config.yaml
bias: "none"
parallel_block: false
init_std_down: 0.00317
doc_mask: true
Each number is 128 + 32 x the weight over its row's rms, rounded and kept within 0 to 255. Layers, rows and columns count from 0. The size above them is the row's rms in percent of the matrix's.

# layer 9 attention key, 128x160, rms 0.109, rows 62-63, columns 0-159
size [128 142]
[[ 88 202  90 122 111  98 126 124  88 159  92 143 138  74 120 118 124 127 115 106 170  85 100 103 119 156 122 155  99 156 136 110 134 112 114 130  95 109 112 116 149 127 150 113  90 182 144 159 149 102 128 147  91 116 166 132 173 149 105 104 130 143  80 112  93  49 134 105 121  91 127  81  92 111 114 119 109 126 129  38 165 157  90 113 152 159 106  98 125 174 119 116 117 101 137 123 118 122 160 121 122 173 128 194 185  99 141 105 156 116  15 230 112 220  77 157 146 107 138 173 125  93 171 134 127  79 141 114 114  91  90  98 112 160 180 135 143  96  98 143 143 138 130 155 106  94 182 174 138 175 151 130 114  96 158  78 141 167 135  96]
 [ 84 131  97 127 157 128 132 162  87 122 147 140 130 189 115  66 137 113 195 168 154  96 137 132 142  75 110 115 182 138 130 102 152  92 152  79 110  96 110 204  87 146 128 132  92 196 163 152 140 133  77 131 134  65 123 163 174 149 129 176 132 138 141 180 176 184  93 131 107 100 142 137  90 109 112 108 146 147 131  79 158 108 117 109 120 164 116  99 145 139 107  99 140 199 178 105 118  89 188  87  66  97  16  95 162  70 122 116 137 162 141  73 136 100 141 124 127 120 127 145  87 130 149 163 145 162 143 120  90 108 108 111 100 163  78 125 102 173 145  76 129 131 138 151 102 143 120 149 148 174 113 103 166 125 158 207 119 130 116 122]]
# layer 9 attention query, 128x160, rms 0.118, rows 63, columns 0-159
size [140]
[[148 131 140 156 166  89  97 122  84 158 127 147 117 143  64  79 102 139 183 157 115 131 133 149 119 123 115 138 174  93 141  91 143  84  98 153 117 101 131 169  78 140 142 120 173 127 102  76 129 163 164  73  96 163 112 172 169 127 169 135 138 129 133  92 142 164 110 185 121 147 135 134  85 114 134 115 116 217 150 117 120 131 160 189 131 134 137 145 112 123 143 115  95 135 127 105 159  97 172  52  80  95  99  75 102 118 161 105 169 109 147 107 123  57 113 139 132 101 105 181 132  81 170 123  81 240 143 120 111 154  73 112  96 132 131  54 126 116 116  80 110 148 161  81  88 166  71 123  59 153 140  98 129 103 128 140 142 110 142  83]]
# layer 9 attention value, 128x160, rms 0.111, rows 32-51, columns 0-159
size [102 105 104 103 101 100 103 102 103 105 102 101 102 106 103  98 102 104  97 102]
[[101 122  86 116 145 114 160 164 171 193 177 125 135  74 153 160  79 104 152 122  93 138  95 139 154 164 106 174 149 157 152 113 114  53 178 120 130  99 168 155 135 180 173  84 121 111  68 118  76  97 139 116 107 112 124 126 133 139 129 106 141 118 156 172 121 143 144 139 173 167 151 190  72 152  78 111  85 171 163 119 124  97 147 142 108 142 150 106  87 115  73 102 146  80  72 163 140 138 154 137 162 106 143 109 145  54 101 152 210 108 133 113 154 144 123 123 176 114 152 123 159 177 140 124 195  77 108 113 106 135 128 172  68 106 201 175  73 123 134 126 164  55 132 152 140 140 133 143 176  77 148 127 110 138  94 108 149 105 131 123]
 [124  89 207 188 116  70 145  94 117 118 113 109 162 115 127 107 105 128 139 118 169  29 171 103 131 102 112 132 138 108 108 189 171 170  77 169 132 125 184 103 107 166 127 165  70 151 168 143 122 106  77 147 121 124 187 131 142 106 141  80 158 139 109 105 129 149 125 126 159 127 134 163  99 151 119  99 138 138 128 126 169 152 121 124 140 120 109 168  69 111 166 152 114  94 189 167 133  82 128 156  79  75 129 136 118 123 111 168 147 142  74 148  91  98  79 100 122  86 123 157 106 104 106 139  79 130 113 111 143 107 121  91 172 102 106 151 110 106 137 107 191 124 134  69 144  99  92 142 130 131 169  61  63 160  94 189 224 118 111 143]
 [ 96 108 130 123 130 104 123 148 244 126 113  92 135 122 104 157 125 120 149 151 193 154  66 129 119 100 159 184 143  97 167 154 139 137 115 128 152 136 138 170 144  98 185 100 109 175 165 121 135 123 177 176 132  82 119 124 112 119 107 119 135 135  94 180 109  87 140 180 116 128 103  79 122 130 140  94  98  77  58 131 123 112 106 108  89 132 149 173  64  95 163 132  59 198 185 190 166 146 138 183 155 109  83 103 127 115 191  88 183 118 106 107  82 153 133 121 145 121 157 130 132 134 142 116 130 141 140 172 122 128 109  82 176 104 151 125 123 116  98  89 146 102 112 108 154  86 111  68 107 140 134 210 112 126 155 129 179 145  64 126]
 [ 97 118 112 201  69 123  77 172  86 133 166  92 130 162 162  93 129  97  93  72 147 161 152 119 110 110 104 154 123 172  89 117 121 173 131  68 179 107 163  86  61 149  95 132  95 131  76 149 124 119 139 127 143 119 100 128 125 165 103 192 112 153 132 131 128  94 100 117 151 129 146 150 101 126 121 108 136  57 114 136 107 160 139 133 116 188 139  43 153 109 119 106 104 124 115 130 117 127 140 184 138 106 132 107 133 171  64 147 131 115  76  98  93 131 117 110  88 161 131 133 108  53 154 110 171 155 120 122 115 121 134  94 204 158  94 151 149 102 135 107 196 156 165 167 196  72 127 108 175 149 109 154  78  61  86 137  85 166 131 148]
 [137 154 126 131 153 144 175 139 121 128 116 160 126  90 130 127 117 140  89 115 169 176 130 116  54 119 104 135  88 176 159 111 130 180 154  86 199 140 101 170 118 134 172 149 166 178 135 209 136  76  96 137 102 150 162 134 104 155 123 160 183 174 137 113 188 144 153 157 165 126  96  65 123 183 118 111 115 123 159 128 120 172 100 139  91 137 137 130 153  97  78 111 138 110 150 166 154 133 162 118 156 138 123 121  81 105 172 145 109 165 150 123 196  89 133 195 158 147 110 128 131 142 109 166 147 129  91 133 115 180 108 121 219 167 115 127 126  81 129 118  81 152 104 198 185  76 121 184 107 150 153 107 109 189  57 120 163 152 120 115]
 [125 129  49 173 176 101  89 123 121  70 135 163 133  50 183 156 101 103  87  85 125 121 177 106 112 140  75 163  97 137 133 177 111 113 180 124 101 142 115 123 115 196 152 142 105 112 128 104 122 126 102 147 118 128  94 118 155 119 151 141 150 167 103 143 128 135 178 137 114 114 134 156 119 107 121 150 143 154 145 127 123 103 132 117 105 110 169  81  77  50 115 121 108 131 150 116  82 112 167 130  73 119 134 146 110 112 199 130 118 147 166 163  95 139  85 105  82 129 121 204  88 154 175  71 136 111 117  47 217 140 160 158  89  89 118 182 130 118 113 123  49 144 141 125  69 140 151  64 113 129 138 168 132 136 139 136 157  76  96 145]
 [166 153 173 130 150 126 137 140 189 108 101 168 109  96  88 150 192  85 150  83 116  75  96 174 147 138 107  98 143 166 118 175 109  76 134 107 210  78 158  93  86 134 115  90 109 128  94  88 159 161 111 166 178   9 125  99 112 186  80 127 101 173 173 154 187 130  94 122 168  89 122 131 148 111 166 143 125 146 149 129 164 196 119 101 135 132 148 116 134 125 113 189 116 160 157 163 107 126 123 170 117  69 146 114 151 157 118 113  82 129 128  93  94 123 123  78 134 105 158 155 103 157 110 156 123 135 111 129 117 176 149 178  92 114 176  97 136  90 152 141 119 170 110 167 129 150 111 155 110 112 139 162 149 137  87 117 170 161 129 194]
 [104  76 177 155  71 128 143 150 127 109 152 122 141 106 166 142  96 134 160 183 117  98  70 113 108 102 112 140 126 123 128  77 118 146 185 116 176 222 100 131 148 121 128  62 142  98  80 124 115 147 156 108 143 156 143 150 119 177  54 107 158 134 152 160 153 157 152  77 112 161 134 111  92  83 141 139 130 141  80 134 187 130 151  99 103 110 142 102 113  84 128 111 157 140  74 200 172  92 121 137 125  95 167 162 151 155 107 144 113 108 108  76 103  96  83 136 172 141 125 151 118 107 161  96  78  84 140 129  94 117 175 109  93 164  78  92  92 127 113 179 118 192 128 106 179 158 233 116 113 154 180 141 100 141 156 146 130 100 154 122]
 [157 144 185 132 109 159  88 116 138 176 137 168  39 115  72 177 139  80 143 107 155  77 105 122 112 119 127 140 145 118 119 126 104 128 137 103 188 149 111 124  72 129 141  77  86  95  90 179 172 139 186 115 184 128 173 169  84  94  97 129 154 134 148  84 124 122 134  76 153 152 137 184 154 168  94 149 137 115  94 123 128  50  79 163  63 153 134 114 114 152 143 123 122  94 135  68 164 111 154 126 186 128 126 146 168 157 206  87 140  89 115 128 176 112  99 171 104 140 103 114  72 106 129 108 131  78 144 106 157  83 113 122  76 150 101 107  83 108 175 178 160 142 126 105  86 130 107 113 130 158 115 126 174 128  90 156 148  87  95 118]
 [ 98 136 107 135 118 143 122  94 131  81 158 102 156 154 165 133  45 154  71 145  58 121 138 157 119  93 116  70 119 146 145 192 138 151 155  98 154 142 131 130 105  90 151 119 177 168 145 116  93 111 181 102 168  79 127 224 116 114  81 162 127 154 137 129  98  82 123 169 143 135 111 142 126 129 217 108 193 112 147 133 172 122  94 148 167 166 112 137  96 189 150 114 127 146 151 143  96 139  70 102 193 128  82 106 151 115 168 116 162 133 110 131 127  92 140 147 112 157 128 123 127 168 146 125 149  95 111 141 171 131 153  97 183 104  81  80  89 149 134 175 171  83 122 103 189 164  97 155 127  98 122 168 156 151 124 137 130 219 132 110]
 [136  76 139 118 175 105 128 161 133 130 119 141 132 116  86 121 133 158  99  86 114  79  94 162  63 136  98 178 138 102 150 142 111 129 164 129 162 146 164  92 142 138  91 127 111 153 117  60 139 128 115 119 107 120 146  78 135  69 106 151 120  75 141 110  95  86 182 116  55  55 163  94 169 120 142  85  91 144 114 114  90 113 106 109 110 216 164 123  72 191 110 141 164 141 175 141  93 144 172  88 143 132 139 125  97  77  89 124  82 124 113 148 125  48 124  80 124 178 107 112 120 121  99 143 122  54 153 191 130 114 148 134  74 137 159 143 105 158 101  83 150  90 103 142 135 127 110 136 128 119 190 134 140 122 115 124 149  51 112  61]
 [ 88 125 116 110 100 132 121 102 124 160 145 112 122 146  73 125 118 116  75  95 113 102 117 171 100 132 111 166 143 147 113 174 164 103 151 209 174  96  84 106 162 143 156 192  93 148 134 164 103 174 125  77 119 146 103  97 156 124 144  87 198 119 169  87 112 103 108 163 135 127 135 105 157  79 134 156 132 123 162 113  97 118 165 153 110 130 103  98 168 111  81 122 169 147 126  82 164 136 127 209 172  89 134 124 134 162  84 111 135 165 133 133 120 114 145 113 117 116 102 147  89 240 176 165 168 149  85 162 172 104  80  70 176 103  83 138 141 137 155 116 139 146 171 124 117 164 167 124  60 139 109 116 157 160 132 144 169  96 216 140]
 [171 228  78 172 110 119 151 158 117 119 120 125 151  84 176 163 116 203  80 153 159 147 157 145 165 127 127 140 156  63 150  76 157  99 127 149 125 154 124 191 204 135 126  79 108 124 121 137 146 118 149 119 167  98 142 163 133 139 114 138 155 133 103 101 159  96 131  93 149 128 102 157 161 116 177 153 149  96 113 126  97 115 160 157 103 142 109 121 132 173 116 118 143 151 151 136 132 126  96 166  88 161 131 134 110 185  74  91 129 121 147 138  66  62 202 162  95 117 124 110 103 118 113 104 102 134 170 163 141  94  72 120 107  91 129 123 166 118 103 133 154  95 115 130  91 147 126 119 235  90 191  72 132 139  86 145 146 104 115 205]
 [109 133 114 132 117 155 145 153  69 105 219 134 123 215 138 165 126 146 113 111 153 108 114 129 103 132 148 118 129 131 109 106 154 145 113 156  58 149 167 111 108 125 139  89 121  79 164 110 114 122 149 185  82 148 175 153 146 170 172  82 113 114 145 130 136  99 139 108 143  88 178  93 125 168  93 113 123 151 198 122 120  67 137 105 157  96 129 169  48  32 132 116 111 131 104 120 151  98 125 113 144 130 130  97  97 107 116  81 108  69 152  99 154 119 144 122 182 141 107 118 120 128  95 123 115  89  55 153 202 115 108  90 143  54 126 167 166 152 212  99 120 137 127 184  98 168 126 148 158 166 165 113 169 100 151 116 152 125 133 148]
 [110 138 108 102 132 116 124 113 161 161 160 116 151 174 154  71 155 105  94  99 152  75  96 146 121 131 110 171  76 127 155 147 134 129 126 105 145 170 113 107 142 141 157 176 176 132 131 184 144 147  95 156 163 162 168 144 146 137 131 104 112 129 155 123 137 148  99 114 117 165 162 110 202 184 195 156 142 101 145 144 136 136 103 134 117 155 158  48  14 153 142  95 104 125 186 123  94 158 146 140 152 103 140  77 134 207 102 137 136 150 184 118  89 199 106 124 151  73 100 232  91  76 166 138 132 102 126 103 123 124 126 130 122 165 134 130 158 163  86 159 141  85 152 168 138 145 106 147 211 136 136 115 153 103 167 129 158 101 129 124]
 [155 122 123 127 176  78 145 129 122 136 110 103 110 145 121 177 144 122 113  39 129 116 111 159 169 140 139 113  94 137  97 100 107 188 134 187 130 156 143  92 159 149 134 130  97 126 105 150 146 125  70 121 115  98  47 183 120 145 155 179 104 105 105  78 119 173 129  57 138 181 139 164 136  92 136 121 165 114 167 124 144 160 119 129 113 152 135 185 176 125  94 103 129 176 125 112 166  82 121 105 134 123 109 140 193 131 185 149 133 196 123 153 111 138 125 110 121  91 209  88 104  47 151  58 173 120 125 142 117 135 140  67 115 164 144 122  96 192 111 113  91  89 138 113  85 151 160 154 101 113 205 119 113 112 101  91 177  84 123 126]
 [ 74 142 115 141 136 207 115  78  94 102 113 110 126 106 131 147 142 149 126 137 131 122 170 137  47 151 163 128  93 109 124 109 144 117 157  29 121 237 173 150 116 152 114 159  88 131 102 121 143 156 158  90  73 110  78 108 167 129 114 115  93 144  82  50 131 168  74 144  96 147  93  80 103  97 144  69  92  86 144 129 125 102 126 149 120 170 120 140 178 158 139 184 136 107 174 166 122  67 134 114 165 150 145 103 139 131  73  81 130  98 151 118 167 166 141 179 153 106 122 138 155 138 162  86 139  98 107  97 129 136 105 132 169 157 134 171 116 164 146 130 157  99 145 104 210 149 134 111 145 125  90  95 103 136 152 108 175 140  87 123]
 [178 111 143 105 117 110 140 132 109 157  54 159 122 118  90  58 109  69 135  80 111 127 167 123 194 101 130 126 127 165 151 147  83 104 139  94 203 100 160 118  67 102 172  89 136 111 137 166 113 113 146 175 123 163  74 130 137 143 135 159  94 124 120 138 126 169 150 104  79  59 114 165 139 130 105  86 143  98 113 134 142 101 123  65  93 147 122  85 155 209  95 139 110 136 135 167 109  71 122 134  94 101 121 134  92 129 116  92 161 109 100 101 142 197 203 126 102 139 115 163 119  97 118 118 109 142  62 126 183 103 127 123 168 132 123 116 206 120 132 144 151 129 106  75 172 172 157  78  93  94 152 109  93 170 135  81 160 158 112  95]
 [113 152  76 141 145  93 121 129 198 115 113 164  99 123 167 175  92 122 160 152 154 138 183 106  98 171 176 152 202 124 158  97 120 149  71 162 171  79 101 142 125 131 166  83  96 107 141  94 106 109 120 157 159 151 164  91 128  96 169 122 102  94 160 141 109  99 161  55 127 124 142  94  91 103 112 135 237 129 131 130 114 150 103  61 188  80 164 102 135 140 157 162 170  93 164 119 135 134 101  67 174 159 119 141 149 115  77 133 133 128 161  68 165 156 113 112 158 134 131 136  88 125 105  99 142 162 109  99  92 158 122 118 134 109 121 153 158 176  88 105 110 111  77 102 130 108 132 171  95  96  81 135 142  84 123 173 199  88 125 146]
 [ 74 139 143 113 156 127 174 180 124 126 161 138 168  99 196 129 107 101  88 140 115 118  61  75 152 126  91 154 131  47  97 152 130 133 102 160  71 156 146 105 116 150 109 105 116 129 129  96 148 151 101 124 147 105 132  77  57 123 131 123 145  79 134 114 128 107 115 105 159 149 126 156 109 137 207 162 119 107 100 128 149 123 120 129  93 134 156 119 132 148  99 167 101  84 147 113  96 168 193 124  80 114 120 157 138  54 133 120  82  58 166  73 197 141 130 159 140  83 174 102 169 134  99 188 152 174 135 144  89  63 106  82 148 106 127 167 128 164 168  91 133 115 152 159 122 175 164  55  98 133 154 120 127 144 110 105  78 113 157 173]]
# layer 9 attention output (transposed), 128x160, rms 0.112, rows 32-51, columns 0-159
size [110 108 110 107 103  96  96 101 105 103 105 103 107 119 111  99 103 112 100  99]
[[112 143 119 132 127 100 106 142 129  87  83 152 135 147  80 134  77 116  90 117  92 113 198 140 122 111 155  87  94 106  82 142 159 154 188 179 132  94 127 127 144 157  25 133 127 106 171 148 133  89 119 113 136 127 164 104  94 147  86 133 140 101 136 110 129 174 143 129  24 166  98 134 206  87 102 123 119 105 162  92 195 132 114 130 138 115 117 123 110 104 134 111 118 121 148  93 125 112 107 120  71 160 136 121 162 102 141 163 180 114  99 135 108  81 124 104  90 109 113 115  90 123  73 148 104 161 177  78 160 116 124 124 127 115 105 162 117 194 181  91 166 125  42  90 108  89  87 125 149 160 133 140 166 169 150 185 108 134  78 191]
 [ 38 109  78 133 113 144 112  93 178 135 139 117 206 152  89 186 175 129 112  92 103 129 124 144 107 118 127 126 133 131 106 159 111  64 172 113 197  93 103  98 103 125 141 154 143  79 162 110 148 201 157 130  67  88 112 129 150 150 171 141 171 131 107  99 139 136 132 141 179 142 122  77 126 131  82 103  79 161 137 101 110 160 197 160 122 128  91 123 110 146 174 114 145 177  77 140 151 152 140 144 132 173 125  89 101 107  82 167  78 108 150 118 170  84 128 143 104 139 120  77 189 113 135  78 116 164 152 117 126  88  88 134 119 167 108 138 112  65 111 198 132 149 131 152 182 175 161  98 128 118 104 204 114 120 113 119 111 163 120  95]
 [138 110 114 148  78 148 118 179 124 166 121  85 123 122 112 126 101 131 124 101 115 139 157 166 122 163 135 114 126 177 127  83 139 103 121 155 181 122 144 138 132 112 205 121 137 154 144 148 148 104 113  85 129 137  70 112 136 129 113 159 217 137 155  84 174 150  86  71  93 110  89 206 124 147 156 126 171 163 124 169 135 124 153 142 136 152 164  94 123 127 104 115 181 123 170 204 118 152 186  67  63 108 186  71 204  79 129 158 113 158 111  78 117 102  94 173  94 168 168  99 173 102 140 146 192 101  46 180 132 138  64 142 159 141 123 134 123  77 159 128  98 149 129 164 132 133 135  97 115 118 122 146 157 110 144 120 148 135 121 150]
 [ 94 130  97 164 136 143 174 121  96  96 150 153 136 114 174  73 133 116 158  55 128 156 102 112 137 122  90 149 150 179 147 123 158 153 103 100 170  69 106 134 114 117 191 140 133  82 140 154 143  85 139 164 147 112 101 112  73 166 129 137 103 125  84 127 103 176 172 110 192 127 135 139  67 154 153 107 104  96 131 182 121 104 125 125 153 100 102 122  73 121 103  91 133 180 120 154 117 163 102 111 151  94  67 175 211 146 145  91 140 133 142  93 140 110  70 158 117  53 117  73 136  90 106 132  71 123 183 109 152 128 126 201 149 135  91 111 104 176 125 174 119 152  65  83 122 163  99  76  92  87 143 131 119 164 161  88 117  99 111 162]
 [153 187 110 160 138 125 129 157 101 210  68  78 123 142 120 109 151 111 104 121 122 120  86 107 141  71 163 123 120 132  82 147 140 184 147 158  61 154 116  67 184 159 113 126 152 106 115  63 164  82  29 184 133 114 144 168 116 158 151 130 142  89 104 113 124 127  85 136 115 141 120 107 168 141 138 152 125 190 116 151 187 146 154 103 115  89 103 115  90 118 191 111  79 196  79 200 150 118 168 117 138 167 161 177 134 109  92 111 128 154 104 169 160 149 166 125  98 104 151 181 113 114 150 101  63  87  88 122 104 168 118 140 112  76 141 143 134 146 102 120 136 143 140 150 129  99  87  98 135 117 147 142  95  95 150  90 129 114 108 177]
 [147  69 125 107 109 111 152 151 159 141 107 115 177  73 144  97  82 136 112  95 144 103 115 134 109 136 144 159 132  73 183  93  99 133 131 167 174  78  44 111 156 161 131 117 146 117 107 162 120  90 107 113 147 136  97 151 106 158 122 144 103 163 148  99  68 158  79 137  95 123 156 113 181 100 112 125 181 103 170 185 134 127 111 182 142 166 159 112 123  94 193  53  78 142 158 124 136 140 138  99 117 140 144 147 145 164 167 175 109  93 124 102 156 159 151  82 174 101 132 120 148 139  59  90  79 166 150 186 102  70  81  90  56 110 114 173 117  72 102 120 136  97 151 156 124  89 129 124 139 135  89  91 146 169 159 151 134 177 183 119]
 [116 176 145 191 108 101 145 125  92 118 152 132 116 122 107 134 144 174 117 142 172 181  99 160 137 115 148 207 136 124 160 116 217 138 129 109 117  52 157 157 166 134  67 111 136 168 176 145 107 124 147 136 105 131 111  85 207 177 126 132  95 184 102 115 148 144 114 152  99 180 124 104 159 129 131 107  86 153 135 131  95 137 157  47 129 154  94 163  84 106 136 143 112  46 150 179 126 144 103 136 116 146 135 142 101 189 172 157 140 146  95 140 148  98 155 121 155 174 120 174 135 122 103 114  52  95 138 106 129 107 114 160 100 211 107 167 119 130 127  68 108 135 170 112 163 100 164 103 102 165 126 152 126  95 107 119 120 163  96 195]
 [127 111 144 143 139 118  83 149 132 164 100 153 111 108 127 102 135 108 111 112  95 131  51 194 148 174 105 193 143 146  65 132 128  92 109 124 107  99 134 145  76 110 113 138 139  89 157 123 155 144 134 206 120 128 109 119 203 142 128 143 110 114 139 130 113 103  78 177 141 129 136 145 112 144 190 121 162 148 133 152 163 125 123  98  42 150 129 175 175 118  98 161 129 116 162 143 184  57 167  82 103 157 104 177 157 125 164 182 160  84 151 125 194 144 117 137  70  55 112 137 178  93 160 141 124 140 174 167 141 137 158  90 136 146 116 129 148 188  93 177 164  88 138  85 134 121  97  80 181 150 120 153 159 163  79 169 109 126 105 136]
 [ 69 105 148 131 146  80 107 176  84  91 122 110 113 152 129 102  85 146 129 160  78 177 108  98 126 173 100 149  81 100  99 131 150 125 155 133 145 146  80 107  63  76 108 126 174 150 149 118  92 121 130 132 128 103  87 112 141 152 120  99 125 160 185 135 182 149 121 139 115  89 145 123 120 149 121 112 156 184 155 113  84 164 176 141 124  83 115  88 156 137 187 133 122 190 136 179  86  90  76 101  94 123  97 120 107 138 119 135 109 141 149 205  68 198 168 184 144 114 157  37 133 150 110 125 150 117 133 131 133 159 183 110 117 155 148 144 142 157 128  76  97 138  74  10 144 104 126  92 143 155 126 115  80 150 128 119 149 155 123 120]
 [115  26 155 148 130 128 108 119 103 136 174 133 157 152 143 190 154 141 163  98 140 182 166 131 145 141 155 123 146 142 117 126 150 126  87 105  94 176 108 109 130 152 109 121 133  73 154 100 170 170  93 105 158 103 161 167 112 168 161 109 110 138 136  81  95  84 158 140 121 122  98  71  95 158 135 138 129 110 100 211 150 109 136  93 110 144 145 104 138 169 101 129 143  63 209  76 122 111 131 149  73 137 133  77 119 117  86  80 111 142 115  82  92 131 121  76 175 111 156  34 157 100 107  72 149 133 110 164 152 148  97  81  88 145 161  91  89 150 112  93  84 134  80 136 118  87 176  75  94 142 114 114 108 122 124  87 137  92 114 172]
 [ 71 152 100 147  96 105 128 133 177  77  63  89 108 145 171 169 140 122 133  96 128 118 135 171  91 115 115 122 101 151 163 121 124 156 100 108  72 100  91 145 170 162  50 141 109 110  96 112 118 108  82 148 143 133 112  93 128 152  98 106  73 129 135 119 192 137  96 128 125 100 147 125 108 196 141 125 164 150 166 119  78 131 120  74 177 145  85 110 170 154 129 143 150  85 109  54 185 154 144 156 125 147 126 148  73 121 162 166  41 130  95 154 139 167 171 153 134 155  87 120 143  93 123 166 196 167 155  43  88 134  66 160 140 144 161  90 162 103 133 119 150 135 123  95 122 105 113 125 153 107  78 125 141  82 146 197 137 103 118 103]
 [106 170 145  47  82 149 154 127 150 163 125 142 115 170 144 130 108 145 191 129 117 145 153 183 119  96 115  80  86  97  96 148 141 170 107 126 131 193 120 131 143 161 137 115 117 109 125  84  88 158 129  74 143  71 137 113 137 156 132  85 129 137 166 122  94 127 130  77 157  64 121 130  72 149  93 132  51 141 130 105 137 171 113 147 114 128 122 171 135 123 156 136  78  67 170 143 152 124 107  93  94 154 100 142 117 159 174 103 146  82 171 116 162 119 132 190 177  69 175 136 132 127  69  50 107 130 151 115 110 200 126 179 131 145 138 139 115 102 127 153 124 125 171 182  64 150 162 155 111 109 160 161 126 152 115 122 170 139  35 116]
 [173  86 159  76  53 111 122  93 124 152 178  70 131 158 153 141  81 136 135  50 124 134  89  80 135 135 115  92 112 153 138 148 125 191 147 128  99 175 130 168 114 143  94 100 159 129 177 113 113 125 125 128  95 139 116 117 108  90 149 164 157  43 117 166 165  84 174 160 132 160 118 136 100 149 114 105 155 156 163  68  57 115 109 104  90 137 105 131 113 140 132  95  71  83 165 100  99 110 121 139 150 114 146 153 131  48 136 156 114 117 126 149 115 168 156 140 116 153 147 171 132 142  86 136 136 110  60 173  93  92 101 143 129 140  75 143  87 126  14 119  89  90 108 121 109 187 149 117 139 172 133 157 169  97 145 125 168 109 120 127]
 [109 208 141 163 155  77 146 116 157 162 150 159 137  95 120 118  85  93 124 142 118 126 135 117 100 145 137 162 150 129  87  81  76 112 121 107 125  98 123 111 125 136  11 135 153 113 124 143 134  88 114  51 120 161 124 154 117 122 161 104 140 122 138 105  52 135 121 128 164 111 148 105 122  81  62 108  62  88 147  30 118 129  86 141 156 138 143 134 221 150 154 105  74 112 122  93 131 160 104 139 135 210 161  78 120  71 125 122  89 190 174 130 145 106 120 127 131 105 145 102 126  84 150 158 141  88 100 136 147 176 140 154 146 169 131 130 117  94 142 113 151 155 147 154 106 150 135  66 158  90 140 118 200 131 143  94 143 124 145 148]
 [136 141 179 146 117  82  84 142 165  91 152  55 192 164  95 147  89 130 154 110 119 138 154 156 141 155 133 136 138  87 161 128 229 162 114 116  59  97 149 145 121 128 169  73  92 117  74 114 163 130 154 119 123 144 110 124 130 110 156 183 113 148 113 109 116 108 122 148  64  88 143 140 141 138 132 109 136 133 114 131 126 151  89 123 199 113 146 121 152 127 153 122  85 214  73 153 131 136 138 133 160 107 111 172 186 142  98 159  73 141 118  82 140 134 161 147 127 105 163  77  68  95  73 127 134 134 149 158 186 151 126 117 159 212 166 126 106 136 124 138 116 117 101 179 191 168 102  93  62 106 147 177 174 148 120 147 124  90 116 119]
 [141 153  37 158  97 136  99 178  93 124 146 148 185 158 133 160 145  99 125 157 130 118 104  80  89 110 120 153 169 112 139 146  99  98 133 150 175 160 116 153 115 164 101  75 131 118 140 125  87  94 117 206 140  67  98 124 160 114  96 130  72 130  32 153 136 139 122 166 122 184 131 121 181 133 141 154 159 115 137 150 128 134 143 127 162 154 156 161  93 142 126 176 159  97 108 138 144 166 133 115 119 131 104 106 123 162  78 133 165  88 128 210 132 124  99 140 112  56 156  46  54 127  87 163 189  70 185 156 144 131 116 125 148 107 110 107 113 152  77 103 157 110 163 127  90 141 155 154 143 171  75 109 162 106 121 150 141 141 166  97]
 [138 159 144 107 152 101 104 165 123 163 120 125  95 118 195 111 165 111 151 172 100 115  37 120 125 147 170  92 101 113 100 114 152  89 141  94  83  89  91  76  97 161 203  71 127  92 115  83 125  63 131 151 129 124 129 114  75 149 162 165 105  96 164 135 138  99 206 147  85 122  92 126 120 149 135 102 109 128 124 209 102 132  87 122 124  95 148 145  87 122 115 100 164 117 141  93  65 153 100 115  81 131  95  77 144 154 143 133  81 123 114 131  90  87 133 120 106 101 159 129 163  88 126 150 167 201 104 123 146 118 139 113 167  88 110 108 172  60 168  94 162 150 156 143  69 178 159 110 136  96 157 172 120 152 127 135  96  76 169 122]
 [121  92  90 118  70 176  95 145 145 111 146 129  99 120 170 136 144 116 121 148 181 107 106 137 133 165 103 124 176  86  71 108 160 134 124  91 124  86 122 181 159 137 214 170 147 111 142 120 124 152 102 105 156 102 157  70 145  91  83 144 135 136  80  84 185 140 138 109 144  84 144 112 138 101 186 142 107 146 127 187 113  80 144 190 204 101 147 113 121  84 128 133  85 211 153  86 106  93 119 117 148 154 166 115 125  86 139 150 107 202 125  99 116 135  69 149 109 109 150 158 145  73 117 117 113 165 126 100 121 103 203 134 127 191  97 165 163 140 115  90 168 103 126 157 103  97 162 140 108 146 117 178  69  79  99 107 135 162 154 138]
 [ 80 146 146 123  97  93 156 163  93  70 138 139 113 107  71 122  45 129  74 143 122 124 135 132 120 120 120  60 195 152  91 126  77 114 159 127 104 162 120 127 218 120  58 167 171  90 101 116 128  91 153 144 117 150 108 146 112 118 158 160 102 147  90  61 130 131 132 127 115 171 123 108 120 204 172 134 129 127 131  97 118 126 137 187  77 177  95 147 123 152 114 171 131 107  95  96  87 119 134 101 123 106  90 115  91 124 152 112 177 163 147  83 155 100 165 184 124 194 162  96 128 133 135 124 120  89  93 105 160  78 120 143 132 143 135 171 170 129 106 128 149  76 129 139 118 113 148 125 164 150 133 118 167 118 159 120  66  68  79  44]
 [126  97  83 153 112 166 175 105 147 134 122 119 101 101 137 132 131 121 147 127  80 114 127  73  93 118 175  77 119 137 196 146 175  96 115 111  77 172 157 158 110  96 105  59 138  84 155 170 151  85 120  95 112 177  90  83 125 131 134 129 145 106 102  96  71 149  98 120 114 124 159 110  67 112  95 144 146 144 136  69  92  97 131  99  74 147 129 162 123 133 160 146 113 107 115  48 130 139 155  81  95 174 130  76 135 147  91 137 195  44 135 171 126 138  50 124 121 139 115 149 106 107 134 130 139  96 104  83 103 131 181 114  72 142 131 146 143  63 146 169 135 137  89  86 181  95  73 139  48 101 113 155 159 127 120 119 129 133  85 137]]